{"n_layer": 12, "d_model": 256, "n_head": 4, "n_kv_head": 4, "head_dim": 64, "d_mlp": 320, "vocab_size": 512, "activation": "squared_reglu", "norm": "rmsnorm", "norm_place": "pre", "norm_eps": 1e-06, "positions": "rope", "rope_base": 1020.0, "rope_fraction": 0.5, "qk_norm": false, "attn_scale": 0.125, "bias": "none", "tie_embeddings": true, "parallel_block": false, "extras": ["a smear gate", "capped logits"], "init": "normal", "init_std_qkv": 0.0365, "init_std_o": 0.0454, "init_std_up": 0.0523, "init_std_down": 0.0523, "optimizer": "muon_variant", "lr": 0.00562, "beta1": 0.95, "weight_decay": 0.0, "lr_head": 0.0129, "warmup_steps": 200, "schedule": "wsd", "decay_fraction": 1.0, "decay_shape": "linear", "final_lr_fraction": 0.1, "batch_tokens": 16384, "seq_len": 1024, "doc_mask": false, "train_tokens": 164700000, "steps": 10053, "dataset": "wikipedia_en"}
Each number is 200 + 20 x the weight over its row's rms, rounded and kept within 0 to 999. Layers, rows and columns count from 0. The size before them is the row's rms in percent of the matrix's.

# down: layer 3 MLP down (transposed), 320x256, rms 0.0524, rows 186-202, columns 0-63
# gate: layer 3 MLP gate, 320x256, rms 0.0522, rows 187-202, columns 0-63
# up: layer 3 MLP up, 320x256, rms 0.0523, rows 187-202, columns 0-63
down186,102,203,179,217,205,204,197,191,166,188,214,208,199,205,223,210,182,200,168,217,204,185,166,178,222,179,195,211,169,199,227,228,178,213,199,197,192,215,209,220,200,205,162,188,188,211,197,163,193,205,168,153,180,148,213,193,220,186,218,186,214,192,171,189,188
gate187,100,198,158,192,229,199,237,205,200,210,182,193,231,191,189,180,217,157,204,194,162,177,188,204,199,128,212,193,192,199,197,221,212,214,191,205,187,211,185,209,201,198,216,196,194,200,183,211,201,214,227,217,189,224,153,209,205,177,244,227,192,190,202,199,192
up187,096,200,177,196,210,198,233,213,216,207,185,221,236,198,174,188,225,160,188,181,168,177,189,215,184,144,198,193,215,183,208,222,224,208,215,211,191,190,201,220,227,223,234,207,193,201,189,191,202,193,230,220,195,219,175,217,187,203,229,255,222,186,207,210,219
down187,098,203,205,212,188,202,201,230,196,201,213,208,186,192,206,188,209,172,209,181,215,188,241,214,220,210,197,226,171,221,246,183,223,199,206,194,217,179,212,217,225,189,152,199,204,191,198,197,196,189,164,175,194,189,214,218,204,178,198,198,217,229,183,187,191
gate188,102,188,217,204,164,209,196,217,181,177,209,201,200,220,185,202,194,217,184,158,221,189,171,227,207,197,209,194,194,207,165,193,195,209,228,176,233,205,181,233,212,205,198,225,191,227,201,154,154,213,205,206,195,199,152,217,223,196,207,153,207,194,216,248,221
up188,107,200,222,197,190,227,207,213,226,198,202,150,237,240,222,182,193,212,218,207,170,211,197,199,198,204,204,201,241,221,164,242,219,180,206,196,201,191,170,190,225,177,203,191,211,177,230,212,191,222,204,191,190,197,236,253,196,202,222,195,209,160,210,188,177
down188,102,188,195,205,239,235,212,175,214,201,163,194,203,212,162,202,222,213,216,175,228,205,218,223,181,176,172,220,201,171,192,211,169,208,177,203,226,169,185,223,178,180,212,208,194,198,193,213,204,216,228,189,212,199,206,174,170,194,191,208,224,222,193,232,169
gate189,100,202,192,215,222,204,230,180,216,213,184,192,236,203,206,196,208,188,195,177,209,212,191,211,201,182,209,216,204,208,216,210,150,188,208,196,209,234,141,232,163,184,215,202,203,201,219,207,169,161,177,198,192,195,236,188,169,183,200,172,214,196,201,204,201
up189,098,224,187,217,220,197,231,153,240,221,211,200,210,208,225,207,209,174,201,177,197,200,176,217,202,221,221,201,186,220,203,179,158,191,198,211,227,247,185,222,176,193,238,194,210,188,226,204,199,177,188,206,216,174,245,195,165,180,195,199,210,187,219,215,197
down189,097,160,153,178,186,201,228,172,203,211,200,203,192,191,180,170,175,237,178,187,206,227,191,200,203,199,190,218,191,216,195,237,200,191,194,251,195,182,190,193,196,195,175,215,222,180,194,237,200,201,173,217,187,147,165,198,213,217,174,198,178,219,190,171,190
gate190,092,182,222,194,231,202,190,219,208,175,212,190,199,197,214,220,193,189,242,201,166,193,208,196,165,235,192,179,217,235,238,180,214,178,180,208,205,237,180,175,255,216,204,184,191,216,205,228,184,224,207,215,173,227,189,202,181,200,196,162,200,210,214,177,220
up190,096,169,223,207,198,232,160,210,178,212,209,190,232,173,185,163,185,201,190,245,200,210,201,178,194,227,197,196,170,193,200,239,199,185,228,162,201,188,192,210,207,228,198,169,165,199,191,158,218,176,219,186,192,201,204,214,190,173,210,207,195,198,176,197,190
down190,096,218,194,200,235,210,208,167,219,162,217,168,204,173,203,217,230,187,218,178,212,215,219,194,193,186,213,179,183,211,243,200,260,198,164,221,215,201,166,216,192,214,210,163,208,207,207,200,219,198,207,229,166,245,192,223,186,218,189,195,186,194,220,207,187
gate191,105,216,184,205,211,197,210,184,164,216,162,192,201,192,201,199,205,203,199,187,204,199,230,191,178,193,215,153,215,186,188,197,219,216,219,191,181,208,202,197,203,194,185,198,232,177,169,231,226,200,191,190,181,198,171,190,179,200,209,187,202,199,203,241,230
up191,102,191,164,189,190,167,195,195,188,200,223,192,222,219,190,191,215,172,219,172,244,219,218,206,206,177,210,177,196,193,204,188,189,191,176,177,192,183,191,241,187,200,228,207,192,209,200,240,205,186,171,216,196,226,174,187,221,206,219,181,234,201,226,239,243
down191,098,168,248,206,210,217,208,220,185,203,224,214,201,188,223,185,198,194,179,238,173,171,213,163,224,243,227,203,181,196,182,203,187,213,212,234,187,171,210,221,177,174,187,229,228,191,207,211,181,208,189,189,200,217,206,211,207,191,195,172,241,200,200,185,171
gate192,109,193,181,195,222,148,206,178,228,197,187,173,198,212,188,175,233,193,202,220,216,199,228,233,219,181,202,170,230,235,208,189,197,174,177,203,190,194,199,159,157,206,228,199,195,198,195,238,199,201,192,185,231,217,217,206,233,224,192,192,211,187,196,211,191
up192,105,189,241,198,199,184,217,208,201,180,217,189,224,238,170,210,218,193,186,189,196,198,197,205,192,190,206,182,235,192,192,198,225,230,199,204,231,218,201,192,161,192,181,197,211,240,181,234,227,198,187,209,201,258,227,192,225,211,223,194,213,190,213,135,173
down192,105,200,181,207,189,202,192,226,210,222,207,166,179,209,203,196,163,204,197,228,193,181,212,183,220,186,201,224,243,204,215,218,221,243,201,204,222,201,200,207,220,209,203,199,255,212,214,211,170,171,177,183,216,212,219,187,217,229,160,202,220,232,184,207,167
gate193,098,193,134,204,182,190,198,214,219,200,246,183,214,226,217,203,222,214,228,235,202,224,211,192,199,180,184,223,185,158,189,197,200,185,210,179,218,190,185,202,202,240,194,229,229,204,169,202,189,216,226,227,196,199,234,158,207,233,237,183,201,210,199,207,215
up193,097,204,214,206,206,231,222,203,256,211,174,176,201,182,240,165,195,239,182,199,198,151,206,162,182,212,207,187,197,211,224,211,209,179,199,194,221,196,244,195,235,208,212,184,178,181,199,202,173,186,190,208,212,219,195,203,196,213,217,154,169,205,198,201,188
down193,095,211,206,234,144,207,203,168,206,192,193,239,179,193,204,188,180,217,186,159,179,202,195,192,201,174,192,200,213,194,202,186,217,216,197,157,150,219,194,199,189,188,172,200,180,205,195,201,196,187,175,218,205,197,171,235,197,187,216,185,218,197,184,221,196
gate194,097,222,212,199,209,203,162,169,220,151,165,190,201,207,220,201,197,177,164,259,215,226,198,217,189,201,206,209,199,185,218,183,202,161,239,204,196,247,196,200,206,176,203,194,153,214,188,203,210,215,219,191,209,215,186,231,243,223,206,187,172,233,198,198,173
up194,102,227,206,209,223,219,168,188,202,200,122,144,190,220,207,162,178,170,213,237,184,238,193,221,215,198,200,215,179,210,214,217,210,220,219,206,203,201,222,180,171,198,189,209,191,161,175,217,221,222,225,225,226,222,202,200,224,200,224,161,168,159,167,213,178
down194,100,200,176,164,204,232,187,197,182,215,205,217,205,173,193,221,191,189,205,174,198,211,194,201,181,227,166,204,210,191,196,195,182,205,183,182,224,214,179,186,205,175,181,183,239,201,192,201,192,194,226,193,163,168,233,178,194,240,185,222,227,206,206,219,203
gate195,107,191,224,227,212,193,190,219,188,196,222,210,159,185,193,196,184,238,197,180,222,161,249,193,207,210,237,216,178,184,192,180,228,177,212,194,179,198,159,200,162,158,224,203,235,199,192,193,164,190,184,202,231,202,229,198,219,158,190,183,205,168,204,209,194
up195,107,210,210,211,229,194,190,185,173,192,197,178,208,183,195,228,193,214,211,193,204,210,168,184,175,195,188,254,183,217,203,202,136,166,195,172,153,208,225,193,195,211,212,211,202,190,189,187,208,178,163,208,202,211,197,177,220,166,212,192,198,208,201,191,240
down195,098,182,223,191,211,212,213,235,168,167,232,203,179,166,208,215,193,208,209,164,194,178,223,198,192,206,171,171,212,216,227,200,183,205,216,245,214,229,171,221,191,183,200,198,174,179,178,214,211,187,229,223,196,217,201,213,209,199,243,214,190,191,180,187,197
gate196,106,177,250,183,178,209,226,223,224,212,211,200,170,194,180,181,197,211,221,243,178,168,233,189,187,238,172,203,224,208,198,198,218,190,213,219,188,186,205,227,219,218,179,216,192,231,208,202,204,204,193,205,234,174,206,173,178,230,208,186,167,160,179,184,169
up196,105,197,202,253,242,233,200,215,182,237,203,215,181,180,154,178,218,201,188,176,203,202,220,187,217,210,158,202,211,207,196,233,206,175,160,214,211,202,206,209,188,203,201,199,213,217,195,189,217,182,194,217,172,177,198,195,197,192,184,166,211,192,196,206,200
down196,102,198,206,206,213,195,219,215,192,200,198,189,202,199,232,201,171,246,206,197,207,221,183,191,206,230,224,193,215,181,227,225,191,196,212,196,204,207,196,192,163,196,156,197,180,140,201,202,222,186,224,191,222,200,181,187,186,205,176,167,167,231,175,165,180
gate197,091,190,245,207,204,241,211,209,168,197,218,220,212,220,160,209,210,188,190,166,183,157,189,178,179,221,225,173,188,171,208,206,175,225,213,189,182,170,182,230,195,165,201,170,184,188,232,205,176,214,193,225,190,220,209,201,214,205,196,212,198,218,207,190,186
up197,096,171,204,216,201,203,197,197,197,212,197,224,187,201,183,198,194,182,186,174,196,177,214,179,196,175,207,181,183,216,208,211,202,232,208,218,186,192,204,203,191,189,218,190,156,175,216,185,182,202,205,181,242,225,209,193,195,189,200,182,197,211,195,204,199
down197,097,177,196,207,216,217,198,216,205,183,216,210,216,186,208,207,202,249,226,188,186,222,184,224,216,216,185,205,205,212,230,173,202,202,195,167,206,184,244,200,202,170,193,231,227,207,213,199,209,225,210,212,169,229,210,181,242,234,187,200,223,204,192,225,194
gate198,105,173,207,239,214,167,172,222,192,191,188,185,212,215,236,200,196,176,241,210,210,209,231,221,196,198,186,181,234,196,226,169,200,238,190,178,245,176,206,203,226,219,190,207,230,210,197,222,138,196,190,203,189,190,210,232,190,166,170,204,205,211,225,192,197
up198,103,187,202,228,216,190,155,213,171,180,185,207,230,192,194,199,174,190,211,196,185,190,192,223,206,209,186,181,233,196,213,177,184,199,193,179,236,167,194,188,215,233,181,172,226,193,181,198,165,223,228,185,212,210,202,221,199,180,184,224,191,208,219,168,162
down198,101,194,169,203,255,212,196,198,232,200,231,193,199,222,168,179,228,180,176,213,241,218,177,215,210,198,177,190,179,199,195,203,202,189,205,216,179,211,213,180,219,193,210,183,172,172,202,214,228,216,173,196,189,193,172,229,208,182,208,200,202,193,195,200,191
gate199,103,206,217,225,250,155,188,192,206,175,224,229,208,206,202,187,169,210,205,223,166,186,203,219,188,204,194,184,202,180,193,194,227,197,194,167,217,211,182,165,196,214,147,213,204,210,199,177,209,209,204,193,214,194,204,194,244,200,192,190,222,231,183,217,214
up199,102,231,181,168,191,199,223,205,222,175,219,248,147,199,197,248,232,198,171,204,199,203,194,254,182,233,188,217,198,214,202,164,232,188,149,191,198,166,195,183,172,164,184,245,213,192,209,203,212,206,220,216,212,206,193,210,201,201,235,180,192,215,196,213,179
down199,104,183,192,184,157,184,205,193,209,196,192,185,198,204,165,199,209,176,216,214,219,208,205,156,220,184,238,230,196,204,211,179,178,212,180,206,189,223,203,205,218,213,171,190,215,226,199,189,168,216,189,217,211,202,214,206,208,214,196,208,171,168,197,222,208
gate200,098,227,217,195,244,216,231,152,170,214,180,162,201,178,214,200,194,244,208,221,242,197,196,191,176,185,196,177,196,192,196,185,195,230,234,208,228,215,233,204,207,187,189,199,204,186,165,193,163,241,213,173,175,248,196,174,223,197,209,171,195,201,196,223,204
up200,099,190,178,196,175,185,184,220,223,171,206,213,209,239,192,223,205,214,207,209,208,193,164,199,196,199,209,210,195,192,208,220,209,199,175,195,179,205,174,209,195,211,227,200,205,185,235,193,197,148,224,209,208,170,190,265,169,203,205,231,236,242,230,225,211
down200,096,227,171,193,201,173,217,213,187,190,201,198,208,201,224,201,160,223,166,185,190,205,223,189,207,205,222,206,200,235,196,257,195,217,203,190,199,223,202,204,177,224,225,181,232,184,210,222,201,210,209,173,194,198,182,215,181,223,235,202,176,210,204,202,194
gate201,099,209,161,174,201,226,183,235,215,196,189,227,207,164,154,197,169,233,221,177,171,235,211,179,208,238,162,190,183,198,208,221,167,201,191,180,194,200,192,208,192,205,200,174,198,185,211,209,199,190,193,220,164,195,209,206,169,208,188,213,221,190,220,189,237
up201,104,177,244,211,229,176,193,204,233,167,211,178,190,164,240,206,188,195,236,191,168,151,202,210,230,168,206,214,222,215,177,191,225,190,196,193,185,221,212,213,213,200,192,217,211,167,185,209,238,228,198,207,201,197,221,181,229,205,179,216,183,204,180,197,199
down201,101,175,216,214,179,166,226,242,203,219,153,166,195,225,198,199,187,228,217,179,212,216,202,198,162,202,148,176,202,197,195,182,206,206,219,214,245,170,209,177,134,200,198,156,204,211,175,177,193,217,190,193,177,187,184,218,220,208,201,205,201,224,201,226,189
gate202,105,201,209,193,206,238,215,185,197,201,217,200,201,189,212,215,174,165,192,207,221,189,210,191,197,217,182,161,220,243,197,186,217,199,185,217,165,194,216,211,170,164,169,179,218,199,208,204,222,187,224,209,201,184,221,197,208,203,203,234,186,173,207,206,205
up202,106,197,217,206,159,227,176,187,204,175,200,200,185,200,216,205,175,188,230,234,170,221,173,177,201,224,193,211,226,200,210,216,228,215,201,191,209,219,235,213,217,201,196,159,216,208,213,185,198,196,225,236,215,186,192,196,204,177,171,229,207,168,183,191,190
down202,102,195,181,182,207,177,189,204,182,195,215,142,217,219,191,215,193,202,163,192,208,187,193,213,189,175,195,195,216,223,170,225,194,191,193,214,175,195,210,200,206,212,186,207,233,179,190,222,196,202,214,212,209,170,227,208,245,229,196,183,216,183,177,203,217